python train.py --vocab_size=512 --norm="layernorm" --norm_place="pre" --norm_eps=1e-05 --bias="qkv" --init_std_up=0.0236 --init_std_down=0.0236 --decay_fraction=0.901 --decay_shape="linear" --seq_len=512
Each number is 200 + 30 x the weight over its row's rms, rounded and kept within 0 to 999. Layers, rows and columns count from 0. The size before them is the row's rms in percent of the matrix's.

# k: layer 8 attention key, 256x256, rms 0.145, rows 182-191, columns 0-255
# q: layer 8 attention query, 256x256, rms 0.147, rows 183-191, columns 0-255
# v: layer 8 attention value, 256x256, rms 0.146, rows 128-131, columns 0-255
# o: layer 8 attention output (transposed), 256x256, rms 0.125, rows 128-131, columns 0-255
k182,102,166,200,208,197,206,173,199,202,205,207,199,225,223,218,182,187,202,187,210,188,190,197,235,220,226,207,221,223,182,175,265,228,231,159,176,167,121,203,156,252,214,187,205,192,190,194,202,221,222,207,224,212,172,217,168,187,130,132,189,220,166,195,245,241,181,249,236,204,209,171,138,235,153,183,204,167,200,180,184,152,207,169,236,186,176,208,181,220,205,142,202,186,223,177,234,175,263,248,255,214,189,258,188,161,193,210,227,214,214,229,186,202,162,210,199,228,161,192,200,172,222,181,161,221,199,160,226,170,198,184,181,213,150,230,170,223,76,171,160,190,237,211,220,202,209,205,211,191,238,169,156,254,175,235,188,162,208,229,242,200,202,215,135,199,178,201,162,169,245,196,204,174,191,183,227,199,196,181,208,188,219,161,173,221,190,210,164,245,155,216,166,227,208,186,167,225,174,166,176,241,195,247,184,165,205,205,214,232,182,148,176,212,162,188,184,242,219,143,237,190,160,226,164,160,150,136,173,232,202,233,212,206,250,186,218,216,179,203,178,143,217,193,243,191,193,248,194,232,161,198,229,195,200,290,260,180
q183,105,136,272,158,184,171,212,254,173,185,152,176,236,155,169,219,266,205,199,216,145,229,225,205,207,227,181,154,161,233,252,216,164,182,132,192,266,208,227,205,218,177,169,220,252,182,148,230,171,226,176,210,214,175,226,206,195,216,155,175,170,152,178,216,149,235,155,234,163,246,262,244,215,190,216,198,240,214,218,168,189,166,195,222,227,202,259,207,227,231,139,129,210,241,197,194,195,220,222,243,151,179,231,207,224,202,143,186,204,165,209,234,202,250,224,151,203,233,208,217,226,182,191,213,219,201,236,168,203,204,187,228,191,243,182,195,232,202,225,213,234,208,200,234,216,229,234,256,158,203,218,226,202,182,205,259,166,191,194,222,253,182,206,187,195,186,186,166,169,172,136,208,214,149,213,188,209,210,167,217,273,210,159,221,198,285,187,180,193,213,204,176,220,225,182,189,158,244,192,176,178,227,164,190,219,217,195,203,235,217,181,170,178,207,136,181,189,211,214,213,177,165,203,150,232,200,174,240,224,197,163,169,132,212,244,194,165,194,193,217,217,182,186,197,211,201,192,187,174,191,154,206,196,244,214,201,223
k183,097,191,200,133,227,195,176,149,231,135,194,249,196,168,201,215,181,203,193,178,269,201,235,231,159,207,215,240,195,187,226,181,214,234,238,174,192,197,180,216,183,230,218,260,169,172,258,205,237,224,216,164,190,218,196,170,201,161,205,214,173,182,184,228,181,243,217,189,203,200,152,203,139,203,234,205,181,207,202,151,189,173,152,265,210,233,216,250,153,251,265,181,179,245,269,210,169,199,187,194,198,193,173,191,234,174,191,196,176,213,151,188,230,221,241,211,228,178,228,195,207,184,212,207,237,137,207,130,168,218,200,202,186,213,183,172,214,165,144,245,223,217,223,258,251,168,236,229,217,166,207,240,174,215,204,200,146,163,248,215,192,204,173,140,227,189,181,229,219,195,200,218,214,205,249,209,238,137,205,204,186,215,172,257,197,174,250,167,173,175,191,167,181,235,193,176,184,229,246,222,147,188,235,236,203,258,216,205,179,179,215,220,166,216,219,174,179,219,225,220,215,227,145,194,180,179,216,210,259,184,219,223,204,201,161,218,188,234,222,175,164,191,193,255,261,145,198,232,213,197,216,219,234,169,202,136,247
q184,100,226,216,220,203,204,260,179,246,228,259,187,210,265,200,243,218,137,201,204,224,131,175,194,185,192,248,206,242,217,278,169,237,220,205,197,168,174,176,187,155,196,177,252,193,216,211,207,252,239,217,201,195,162,186,192,179,192,198,168,212,224,202,172,236,197,154,193,265,157,243,187,217,184,192,157,206,217,191,173,201,207,172,195,200,185,225,218,257,217,276,238,209,210,160,232,185,191,251,191,131,288,201,249,228,146,221,200,174,170,192,225,208,188,177,229,169,189,199,189,162,203,214,202,196,246,160,187,215,202,183,186,213,234,196,189,231,177,134,184,205,178,245,204,244,220,206,196,195,167,210,215,180,154,223,166,202,195,136,165,207,151,171,186,201,186,170,162,199,250,253,167,214,234,172,230,203,250,203,206,188,212,192,202,222,223,206,221,167,204,157,190,201,185,148,176,198,187,194,182,251,208,234,181,274,175,152,169,177,225,159,183,196,178,222,179,213,215,201,169,256,210,198,197,186,220,194,202,182,199,196,197,214,132,236,176,139,134,203,178,184,157,216,155,217,197,206,140,194,212,149,141,230,234,222,197,173
k184,097,213,223,201,184,183,206,216,138,216,177,185,191,187,153,147,198,196,217,214,224,183,179,180,202,181,200,256,224,187,195,218,183,222,190,190,201,214,208,190,204,222,200,179,211,211,205,244,179,177,213,131,185,217,230,223,224,194,235,200,143,252,185,215,256,207,181,186,201,227,216,166,231,191,226,216,209,232,169,191,216,226,205,222,152,199,147,262,180,188,171,220,178,207,211,221,214,201,267,179,170,222,275,145,179,212,218,234,222,201,170,224,197,209,145,247,177,216,198,202,174,214,195,193,178,218,198,223,187,169,228,230,200,188,146,208,212,171,176,158,234,170,206,187,288,228,210,157,251,224,260,179,224,231,200,217,225,199,206,230,203,203,204,228,207,215,174,171,219,249,194,200,178,190,190,188,128,136,171,186,164,203,268,198,235,234,204,172,216,242,150,204,218,185,227,232,169,213,231,242,223,221,154,186,259,189,199,165,154,162,159,155,187,244,214,175,183,220,202,243,199,233,170,204,229,140,201,225,187,182,176,137,179,155,191,179,216,271,113,217,210,212,238,161,198,209,106,202,232,284,216,232,200,184,209,209,178
q185,102,218,176,176,240,180,138,213,203,156,156,200,186,206,195,197,212,207,198,203,204,177,173,242,163,266,196,224,270,233,171,241,202,236,215,178,153,179,242,187,156,214,144,188,227,211,224,179,209,180,197,236,155,167,189,167,216,201,175,257,224,199,164,176,206,178,240,196,232,158,187,180,195,178,205,117,251,245,231,162,215,174,205,195,252,189,175,185,243,195,157,257,149,177,253,221,220,204,171,205,253,133,230,202,199,210,165,171,250,181,173,199,175,174,220,201,207,152,229,255,183,200,221,184,182,224,181,201,177,184,240,223,252,140,169,232,205,251,173,202,240,186,119,216,183,219,206,198,235,190,219,219,235,182,158,191,249,172,194,179,232,183,211,214,209,237,198,201,234,175,155,250,280,200,170,234,206,205,183,222,215,211,185,179,193,175,201,218,178,198,160,173,193,203,213,222,219,163,227,166,186,198,167,199,184,264,235,243,169,233,218,193,195,200,178,186,247,223,225,169,169,179,202,236,232,173,268,231,252,151,217,228,230,174,207,250,205,237,202,201,207,177,286,231,189,226,208,226,185,179,196,205,188,197,204,218,217
k185,106,145,216,202,202,166,238,178,199,206,202,196,175,177,252,144,177,183,148,198,225,180,180,219,161,186,202,139,245,240,204,223,212,159,169,208,152,200,194,182,180,132,193,194,153,235,197,261,209,180,194,253,186,160,126,248,192,219,177,196,211,205,236,179,170,223,190,246,248,198,195,235,209,244,213,212,212,224,179,192,208,231,206,214,254,184,211,216,222,195,234,273,204,221,186,230,226,205,187,239,212,187,197,178,207,204,209,194,148,162,250,169,154,225,213,197,228,159,205,194,195,185,178,167,267,245,153,191,192,199,234,233,187,202,192,245,228,180,233,202,176,173,219,269,178,189,175,209,238,150,165,186,158,202,221,196,218,194,198,225,185,289,216,238,205,141,224,185,157,153,157,182,221,201,168,213,148,195,197,230,200,178,183,213,199,247,210,247,195,241,188,211,213,219,195,242,194,281,163,189,158,236,157,267,201,203,169,247,202,208,186,211,140,239,251,198,255,205,164,241,165,194,226,213,198,214,204,218,232,217,163,209,180,232,181,217,199,203,176,172,224,173,240,223,217,205,266,223,199,191,190,205,189,255,235,224,161
q186,108,176,185,179,156,161,198,200,199,205,197,224,242,149,217,180,190,195,205,206,217,166,185,215,116,133,253,219,201,167,209,203,162,207,226,191,190,211,212,165,156,162,194,218,203,244,207,177,206,288,227,199,174,168,192,292,216,178,258,177,193,196,172,196,197,210,173,218,168,253,172,234,194,241,168,206,188,257,196,177,169,270,144,216,211,205,180,199,171,242,250,217,149,179,230,187,197,174,159,199,190,198,210,197,218,207,200,220,180,182,192,212,185,197,128,185,166,225,163,129,208,181,206,199,220,231,163,195,176,193,179,177,175,158,172,193,193,186,233,123,165,242,170,201,210,169,163,209,217,239,190,216,193,144,212,187,198,156,174,138,188,242,239,235,205,198,172,185,201,223,242,203,188,148,177,180,191,189,207,189,204,186,174,170,261,163,188,221,185,190,213,263,228,204,207,221,242,214,164,226,160,217,164,276,230,228,200,188,168,203,248,228,158,152,193,215,239,283,165,205,177,176,222,190,174,177,179,202,178,210,175,180,231,190,191,210,167,206,188,228,191,219,143,246,180,206,244,187,207,219,256,183,200,163,190,227,243
k186,107,147,237,207,226,188,204,195,231,249,189,225,208,175,195,227,226,225,159,176,230,175,172,204,249,246,214,225,227,248,212,226,228,212,223,173,240,196,200,199,163,191,156,177,224,187,151,290,183,210,187,217,196,173,179,237,237,245,191,193,207,167,213,185,182,144,239,168,176,157,202,176,153,205,191,226,153,192,183,183,224,196,198,189,235,193,216,211,201,244,212,207,192,213,172,180,224,155,209,219,164,133,151,225,218,220,173,163,162,239,207,123,227,258,231,223,181,266,173,167,193,234,221,148,126,201,224,181,233,215,230,210,198,190,227,188,218,190,158,199,223,203,172,187,219,196,183,184,278,235,164,220,196,142,221,179,117,222,165,186,213,219,225,173,185,177,194,189,155,307,177,187,219,199,211,211,177,221,198,225,210,219,158,208,195,194,211,179,175,223,168,225,218,184,172,216,202,196,200,231,207,185,245,152,187,228,215,190,160,198,241,231,197,131,175,215,207,185,215,222,148,257,214,205,220,192,174,198,181,199,241,140,218,153,175,231,249,225,197,198,166,185,231,233,221,197,159,186,217,230,152,166,239,254,228,187,186
q187,104,211,216,160,244,221,173,156,186,197,191,151,209,252,196,184,255,165,150,278,235,219,156,141,206,181,195,243,178,202,222,226,197,205,183,167,228,199,171,218,218,186,222,210,226,242,197,197,186,265,211,216,235,175,183,205,174,137,206,257,223,247,152,220,196,190,220,239,195,225,220,264,192,199,217,196,159,214,264,240,202,180,190,260,175,191,256,202,202,181,190,182,140,192,152,176,142,156,207,218,209,164,252,214,179,198,183,220,197,218,205,177,181,189,159,216,209,201,293,208,184,190,191,146,233,176,209,193,159,219,208,159,208,182,234,202,167,207,188,190,217,181,258,204,177,216,179,189,227,223,193,148,233,213,128,156,215,164,202,197,215,194,196,168,183,169,216,230,184,125,205,212,269,144,202,217,202,189,186,179,166,205,175,207,215,183,200,194,160,180,194,242,131,168,162,209,225,166,182,166,200,154,199,267,220,180,202,233,166,183,244,193,216,203,238,169,151,166,205,221,200,164,225,210,221,193,170,197,231,224,228,206,188,198,206,154,192,234,175,204,235,252,167,217,192,186,234,189,178,178,128,249,159,211,171,202,185
k187,104,196,187,170,162,196,184,195,215,173,207,278,244,219,196,184,235,214,210,194,195,201,259,212,138,232,225,202,228,203,219,223,194,177,206,241,194,188,251,176,181,158,193,236,194,200,184,185,240,166,228,168,169,218,233,156,219,295,178,169,187,257,223,191,205,124,248,195,140,176,187,239,229,187,223,221,179,216,218,179,211,159,186,113,159,244,220,198,172,179,217,129,173,164,166,247,197,234,195,249,170,219,224,189,186,206,149,190,196,239,220,179,215,235,163,160,214,241,204,150,167,168,191,215,156,237,210,188,206,199,202,281,151,222,181,212,218,206,209,237,250,211,190,209,243,160,232,216,222,188,201,142,221,159,214,180,188,187,207,194,186,134,218,226,204,171,143,201,185,200,226,183,215,222,193,194,222,179,209,237,199,191,198,196,194,227,219,162,235,270,238,199,111,200,169,215,190,202,190,229,182,195,211,195,208,222,203,238,229,239,174,270,181,216,198,220,242,231,219,188,165,168,192,224,243,212,214,152,251,181,219,203,205,188,194,236,251,198,220,225,184,241,174,219,225,175,216,177,154,154,162,180,193,219,183,192,173
q188,111,251,200,173,238,245,143,189,216,213,141,167,213,193,167,221,238,200,191,228,270,203,208,202,204,212,186,193,194,172,250,190,158,205,225,221,168,180,152,262,232,234,231,179,213,182,212,243,212,178,226,181,162,194,196,214,250,215,175,220,218,190,213,222,193,223,186,198,186,245,210,227,179,220,183,200,235,207,179,276,207,186,208,162,199,191,210,266,212,162,150,207,189,175,236,164,193,136,188,176,217,154,159,241,221,255,192,152,206,190,224,273,168,179,182,211,185,244,203,215,158,212,240,201,184,241,196,187,209,205,212,299,243,203,195,208,230,192,199,207,214,254,205,206,200,213,241,171,172,237,228,224,176,193,197,172,220,167,248,208,234,225,211,156,211,170,177,212,200,105,142,267,194,248,156,193,197,185,195,170,251,234,161,234,190,244,216,207,183,168,200,157,158,233,212,209,196,196,207,145,257,192,167,187,227,160,158,221,230,243,194,178,253,203,219,236,183,176,192,191,213,234,230,157,229,155,230,162,252,153,170,233,154,147,228,193,182,221,182,194,236,196,191,183,189,193,215,225,173,227,198,196,195,196,217,194,202
k188,109,165,260,210,237,213,157,187,189,167,151,227,153,233,247,144,224,222,151,203,164,207,250,204,210,223,176,189,262,206,198,272,185,231,185,198,181,183,165,129,211,225,160,227,185,158,244,265,188,223,207,199,166,221,199,139,215,235,170,217,177,194,227,195,241,209,217,164,177,205,165,181,169,184,190,190,228,219,187,257,242,209,197,240,211,180,281,169,243,218,228,259,195,197,167,223,186,224,220,229,184,218,169,168,235,233,138,233,192,197,175,239,152,209,187,218,204,217,206,206,187,165,246,214,156,243,241,182,227,207,182,198,188,170,211,169,184,243,193,274,183,173,193,191,167,142,198,198,194,210,233,220,226,243,184,185,203,188,189,210,149,208,209,223,198,200,199,209,167,203,205,268,199,193,199,232,237,166,242,228,231,193,191,148,229,161,216,235,172,181,215,172,178,207,261,229,184,253,203,237,192,226,127,220,223,178,217,203,169,245,193,209,133,211,190,199,170,177,169,198,165,205,213,220,185,169,215,156,203,158,161,206,148,174,144,202,245,172,207,222,182,240,170,222,202,202,232,221,198,213,219,259,157,177,185,189,208
q189,105,176,223,183,189,192,219,207,244,124,187,158,162,217,203,219,234,206,208,203,202,172,169,176,157,187,162,183,239,213,232,221,221,141,146,227,227,204,215,201,203,193,191,153,277,182,191,209,186,208,220,229,222,192,198,213,211,254,157,235,177,191,208,224,259,147,219,245,262,220,219,171,218,170,178,201,252,257,223,175,193,214,131,170,260,221,197,214,227,207,219,207,198,196,192,189,185,170,195,230,228,171,218,238,193,175,184,174,204,170,209,192,207,238,189,222,151,167,180,183,184,229,178,178,197,207,208,145,228,192,223,197,178,138,191,209,200,214,237,196,173,168,163,225,187,204,184,177,181,216,242,188,155,189,212,172,261,192,200,268,232,144,186,210,234,218,162,232,207,249,201,187,218,195,205,247,187,219,217,248,230,186,215,210,244,157,236,156,225,170,217,234,197,181,233,205,210,227,218,146,189,189,256,196,223,145,179,204,191,279,221,163,208,147,151,164,169,211,180,214,216,273,209,179,242,174,153,156,165,197,221,212,185,206,176,233,193,204,192,218,236,217,220,193,227,274,178,227,204,155,192,123,201,196,177,182,279
k189,108,226,175,171,156,166,257,225,208,176,234,162,250,120,190,148,189,190,206,197,230,228,220,181,204,182,172,232,166,213,179,209,199,200,228,241,184,215,238,211,149,211,188,233,186,185,160,225,242,205,175,248,179,160,215,221,229,189,160,212,194,181,256,189,238,189,216,194,200,239,225,201,189,184,191,250,191,250,200,161,182,190,210,185,220,226,189,211,179,192,192,173,124,237,214,204,135,155,220,196,205,126,234,216,176,211,217,184,147,216,224,199,214,196,246,225,240,209,211,214,188,170,200,187,140,183,142,218,191,158,244,239,215,145,207,226,180,191,232,202,197,234,231,240,134,154,160,238,186,198,188,259,201,270,226,245,192,204,203,247,176,207,205,238,246,228,193,198,180,160,203,215,208,199,171,173,213,161,205,238,217,173,194,210,269,193,231,200,227,204,236,195,248,200,229,219,183,213,203,207,208,86,176,222,198,216,180,214,223,231,217,209,121,182,230,196,227,149,146,212,226,168,188,204,211,164,227,211,178,186,199,209,164,162,167,217,183,188,224,191,173,181,220,181,194,190,215,151,133,206,206,254,180,135,188,223,205
q190,104,203,271,204,159,213,224,189,221,206,216,206,155,201,165,198,235,163,189,196,152,175,194,175,170,209,229,198,173,139,195,201,187,211,262,197,159,154,204,207,206,168,218,204,138,209,234,141,193,217,198,162,178,245,180,245,214,160,213,157,191,187,170,198,213,218,172,206,175,216,213,212,217,147,193,182,237,221,185,183,143,227,150,180,226,205,237,208,242,183,258,212,157,190,200,171,192,224,234,129,248,233,201,214,193,186,229,213,271,206,199,193,206,181,206,158,189,208,219,183,216,215,175,201,251,143,143,245,188,168,161,123,226,181,176,193,232,144,188,238,178,178,212,222,244,232,151,187,226,110,268,200,230,218,209,184,199,229,227,157,193,210,170,210,165,240,212,140,221,191,228,168,187,226,187,145,181,227,229,195,203,173,256,157,166,199,242,227,201,212,146,171,178,203,202,238,226,196,244,216,249,215,147,216,193,201,207,158,179,240,195,229,219,202,154,154,206,218,196,166,214,207,129,175,194,190,202,170,258,175,208,196,229,142,198,210,197,207,169,212,199,243,214,209,138,189,218,167,174,201,193,185,191,186,189,229,202
k190,110,234,192,184,164,232,236,204,183,203,181,207,176,137,203,183,210,235,239,153,204,188,211,204,194,162,205,242,142,191,262,197,240,209,198,204,260,153,212,174,226,212,192,169,164,201,204,250,205,194,233,243,222,193,180,250,172,189,190,235,189,206,209,167,248,123,204,169,186,146,244,142,190,192,221,202,202,208,259,193,213,182,164,205,158,176,217,199,186,162,155,199,185,189,183,211,170,224,189,123,155,243,179,175,160,196,164,231,219,218,190,205,202,193,186,207,205,176,200,211,193,156,211,212,212,196,207,180,189,216,268,223,208,195,217,218,124,208,178,142,236,200,277,199,207,212,240,175,288,207,245,178,171,157,218,243,185,224,167,216,223,245,241,153,224,221,205,228,169,230,179,189,232,209,222,171,200,200,164,246,171,204,214,195,220,161,173,230,195,190,161,191,222,198,184,198,174,249,214,220,220,184,187,194,193,182,192,229,132,247,195,225,260,209,193,223,236,174,227,209,210,205,220,196,198,238,218,202,204,289,223,177,165,236,206,211,205,226,223,235,162,149,219,190,179,204,244,258,190,196,172,263,155,177,173,272,162
q191,103,236,196,217,161,229,176,231,147,160,161,223,183,214,198,252,163,172,213,209,208,179,168,125,262,197,182,206,175,198,208,177,238,210,179,182,205,260,173,230,172,256,203,203,196,204,203,189,222,178,237,200,209,135,233,154,229,144,198,203,207,177,194,233,230,219,190,202,218,209,191,200,220,202,225,215,191,189,212,217,182,199,231,245,191,222,241,163,228,191,151,216,245,159,238,149,248,125,200,91,177,155,235,197,169,183,161,182,180,159,219,212,166,247,189,190,228,242,231,245,180,188,253,236,188,222,164,180,171,238,185,242,197,170,194,201,230,119,186,239,216,200,234,182,200,182,221,233,199,212,201,212,218,221,206,238,130,178,191,218,204,257,191,181,186,217,177,194,185,151,227,165,213,227,186,206,223,220,220,210,214,144,219,201,175,223,193,208,256,184,205,248,209,232,271,207,191,173,172,178,215,209,209,252,183,214,177,188,195,204,140,228,131,238,216,165,207,191,229,256,185,242,174,163,227,189,193,211,242,227,166,180,147,209,226,184,150,174,221,187,208,223,185,191,249,229,213,225,176,181,138,183,193,223,198,176,187
k191,102,198,180,222,223,179,176,136,140,224,155,252,207,201,183,196,209,210,237,242,170,177,178,133,195,205,229,158,158,187,217,204,231,196,226,223,276,209,225,186,250,196,186,234,174,129,215,233,201,229,201,207,178,237,228,193,223,187,174,218,148,232,181,216,162,241,138,155,193,162,174,236,134,180,212,144,185,197,198,199,218,239,181,221,182,198,192,195,168,214,199,165,242,218,235,219,182,160,213,204,170,201,229,273,216,229,212,202,213,158,258,160,140,203,221,181,179,223,204,181,191,200,179,221,203,250,212,186,210,189,217,223,181,179,172,185,239,154,182,172,195,191,212,179,205,222,221,194,200,218,218,213,239,229,165,183,207,220,159,243,229,150,179,245,199,164,221,243,227,188,239,158,247,194,240,216,230,188,223,232,229,175,231,207,201,231,213,204,235,290,234,190,182,167,245,208,197,172,243,218,220,220,192,196,184,241,188,263,168,215,192,225,223,179,230,260,158,141,211,196,165,180,195,268,205,166,159,145,208,254,211,243,200,196,214,217,193,198,174,165,229,234,222,182,212,240,231,208,230,153,189,192,245,171,156,226,238
v128,105,207,208,167,199,143,208,233,160,197,149,88,169,219,184,214,207,176,220,222,237,233,178,181,191,226,242,212,198,155,189,150,174,180,213,223,201,175,180,193,229,178,189,184,199,221,209,214,208,210,229,244,206,149,222,255,182,209,217,169,224,224,141,171,208,145,140,186,217,215,185,178,215,226,188,226,156,183,188,228,230,223,191,226,203,204,191,217,224,242,172,183,193,187,202,230,184,208,251,190,166,214,215,173,147,217,214,142,212,214,215,225,253,210,191,218,232,216,249,233,211,199,197,191,174,188,200,226,183,192,234,209,247,251,152,170,207,179,195,212,207,125,200,199,190,246,233,207,142,236,173,189,225,208,133,232,180,195,218,158,178,248,191,231,239,224,129,189,176,204,200,222,199,153,201,209,254,206,164,204,132,174,212,182,198,240,224,253,186,242,186,207,135,211,228,209,209,191,223,223,214,204,211,172,189,212,201,208,233,225,191,189,188,227,152,221,244,206,199,236,146,163,189,211,174,218,188,201,228,238,213,194,247,154,159,145,184,248,227,206,246,112,155,182,182,215,227,183,148,206,184,163,212,178,270,152,236
o128,102,206,168,154,209,173,156,172,180,169,203,214,208,213,233,170,191,217,208,188,212,160,178,217,243,226,178,178,174,246,162,239,223,241,188,177,166,210,185,188,217,212,180,197,243,183,166,258,185,216,165,156,189,185,194,144,187,199,182,166,193,173,249,148,155,198,200,228,202,145,220,233,179,198,205,131,248,213,224,210,202,195,205,250,157,145,232,171,153,140,187,232,249,206,176,182,220,194,174,236,239,251,172,259,230,210,176,193,223,201,245,156,226,170,182,202,186,240,198,161,200,202,210,192,212,215,207,183,199,196,228,240,184,128,241,253,153,242,178,201,212,239,130,186,272,212,224,197,192,165,249,164,215,218,172,189,230,154,245,232,210,199,228,224,189,201,206,237,189,171,226,122,204,225,168,198,176,178,150,169,228,243,238,191,204,243,172,230,144,236,199,193,207,197,201,150,208,263,172,205,171,219,228,221,137,222,240,226,234,169,170,188,203,189,149,196,138,203,185,167,198,188,231,199,155,179,199,160,238,174,214,222,171,192,173,241,159,220,178,155,176,214,214,216,185,158,187,218,208,213,202,207,219,204,156,172,177
v129,097,209,190,216,197,213,164,219,239,221,183,196,180,133,232,244,186,162,175,168,177,213,232,136,172,174,173,206,213,235,204,201,192,187,181,196,127,183,182,204,241,220,198,187,228,152,198,188,188,211,205,176,185,232,183,187,224,204,213,205,206,189,177,209,170,171,221,171,202,180,246,206,176,203,194,173,204,205,172,190,235,207,196,230,194,226,202,200,236,170,204,193,217,170,237,194,197,233,166,198,251,209,177,200,196,181,185,212,193,197,198,166,207,190,212,205,187,121,138,193,211,216,159,190,235,214,191,169,170,190,204,253,199,229,225,207,181,188,169,135,233,135,218,149,169,209,174,214,193,247,200,173,229,176,217,222,207,196,154,180,254,228,204,236,128,114,245,213,166,232,177,203,198,255,231,184,270,215,236,221,212,242,217,202,194,197,153,189,249,222,198,240,277,217,197,190,222,133,176,188,139,226,193,199,230,137,176,136,175,195,190,229,222,229,180,199,173,207,240,164,239,212,222,222,164,237,198,166,226,164,171,224,212,192,243,179,173,161,237,279,242,194,246,239,139,209,271,231,264,189,209,233,188,254,190,197,186
o129,101,222,196,216,188,262,162,182,207,197,225,149,223,215,134,162,209,209,256,212,170,244,213,215,202,205,210,149,175,194,168,223,186,210,215,165,209,237,237,174,191,189,227,234,156,235,176,207,171,171,232,223,220,232,198,214,167,164,221,186,188,243,183,144,200,214,203,178,207,215,199,201,233,186,199,202,175,240,199,192,179,206,211,141,209,200,203,238,157,245,197,200,213,181,176,208,236,222,226,253,185,165,193,188,202,217,191,206,231,150,178,186,212,228,231,211,210,225,216,179,270,184,210,236,167,217,202,221,252,203,187,168,223,184,195,181,155,196,179,198,157,222,207,202,214,164,196,152,231,212,142,216,190,278,197,285,201,280,249,198,222,207,252,215,280,241,239,215,201,227,225,263,199,118,203,226,262,210,201,223,104,182,191,202,194,142,156,201,225,190,241,140,194,214,232,217,208,161,203,170,218,218,189,219,263,271,245,216,249,204,183,244,185,146,198,194,211,174,186,218,223,181,227,202,176,239,246,214,208,241,193,175,216,220,192,223,215,226,195,187,208,201,182,225,238,171,172,179,192,223,170,206,240,186,208,200,144
v130,115,282,213,227,182,232,174,193,234,225,231,192,213,194,206,169,208,199,210,206,173,176,223,144,136,224,181,206,234,178,175,201,156,234,193,186,156,97,222,208,171,186,185,250,168,205,218,257,239,179,218,214,181,200,193,205,186,192,177,257,193,174,167,256,204,161,221,240,169,182,199,221,193,208,192,198,163,167,181,244,195,187,210,231,191,224,232,206,233,211,202,210,189,236,204,244,217,223,173,209,231,207,201,189,191,216,215,196,212,191,175,253,168,221,184,211,240,247,167,208,206,233,225,210,218,213,185,192,159,158,277,186,210,213,151,166,242,227,246,233,137,242,162,166,264,141,180,186,195,234,152,223,189,212,178,237,191,217,218,135,206,135,192,249,147,215,230,187,207,254,218,228,215,214,205,190,235,234,237,257,198,215,215,184,146,176,190,210,151,180,196,131,181,207,191,209,182,214,188,146,226,149,195,212,222,189,173,161,199,171,208,229,208,199,193,262,247,188,174,143,203,211,203,197,218,181,220,186,198,156,249,164,205,198,164,224,203,232,207,242,222,209,220,217,194,243,162,246,154,242,243,212,235,241,227,186,165
o130,112,258,220,138,221,192,162,205,199,198,216,188,218,182,172,180,185,179,170,195,229,206,189,205,227,216,216,200,183,208,262,175,194,195,208,169,228,252,207,237,187,205,180,164,186,177,189,206,277,214,230,206,209,181,208,172,190,152,234,185,189,210,161,181,231,216,183,121,184,231,222,228,247,195,200,197,227,246,255,200,227,200,224,179,192,158,161,174,159,177,181,218,172,199,208,165,231,171,212,167,172,140,213,173,248,220,139,223,221,235,235,198,188,178,193,205,190,185,225,172,192,217,164,187,180,222,162,223,191,214,200,266,183,130,216,172,172,180,214,177,220,197,247,213,190,187,236,167,212,215,232,214,254,219,165,194,219,255,195,209,224,244,168,242,291,189,251,209,205,221,220,259,203,197,193,174,131,218,215,163,266,225,215,203,270,224,231,235,180,185,209,225,190,182,178,225,246,234,243,236,204,200,161,234,196,197,208,201,176,199,198,179,235,202,185,196,209,196,242,231,201,149,190,231,209,194,174,195,153,182,112,191,213,197,183,176,149,180,140,192,207,239,180,206,187,195,234,174,145,198,115,212,149,180,148,246,240
v131,105,239,215,160,174,137,193,207,189,225,174,218,228,210,192,156,209,214,232,183,173,174,175,280,208,181,174,167,206,211,214,188,201,226,276,157,221,183,243,180,210,200,148,126,226,224,182,165,232,197,270,192,234,191,230,181,215,234,224,218,189,193,203,205,180,173,174,206,228,177,235,199,169,179,211,217,132,224,244,218,194,205,178,198,123,237,194,200,185,238,141,179,209,219,191,220,232,179,215,202,253,201,135,206,171,181,207,159,243,157,147,190,226,192,221,231,200,161,233,147,151,294,203,208,135,182,263,225,234,231,182,183,238,222,201,175,201,221,202,148,196,146,245,194,213,234,186,194,225,183,160,212,191,185,208,177,216,196,237,176,247,218,246,205,220,238,223,205,167,230,151,206,216,209,192,201,223,231,188,196,262,239,191,181,211,149,215,229,223,160,211,241,179,220,201,198,211,194,180,186,193,214,223,95,180,183,139,196,169,179,137,177,170,195,234,260,180,224,198,183,179,242,212,168,216,195,232,199,183,208,165,213,183,184,234,195,214,216,184,228,183,220,211,231,201,212,199,164,205,244,257,203,202,194,200,192,179
o131,105,166,216,181,174,196,208,226,174,217,217,223,184,223,230,192,206,158,242,235,181,209,245,170,216,212,228,265,240,174,184,228,224,180,143,164,178,159,200,134,286,215,201,201,230,228,180,204,158,241,153,187,167,194,217,215,220,183,248,185,126,176,236,218,202,209,213,155,185,223,191,168,212,148,190,197,230,197,186,177,242,195,216,189,234,191,254,193,198,179,237,202,229,153,212,156,216,162,225,170,193,158,245,224,189,189,162,258,199,207,172,248,202,158,175,157,194,263,223,177,202,178,204,194,222,205,145,210,212,208,201,242,193,160,174,206,199,173,184,218,228,196,216,208,207,179,176,235,240,182,197,177,285,224,219,209,161,117,216,215,209,125,176,209,158,178,145,162,269,227,236,175,190,155,229,207,198,212,195,224,176,181,221,200,216,159,208,260,225,203,193,156,174,174,215,214,172,159,226,244,237,170,180,264,237,248,201,201,172,204,255,247,199,218,224,197,189,167,252,227,226,237,221,203,184,208,196,209,233,171,169,176,144,165,194,216,207,209,192,202,216,212,207,198,225,169,173,264,182,173,207,214,239,221,227,159,190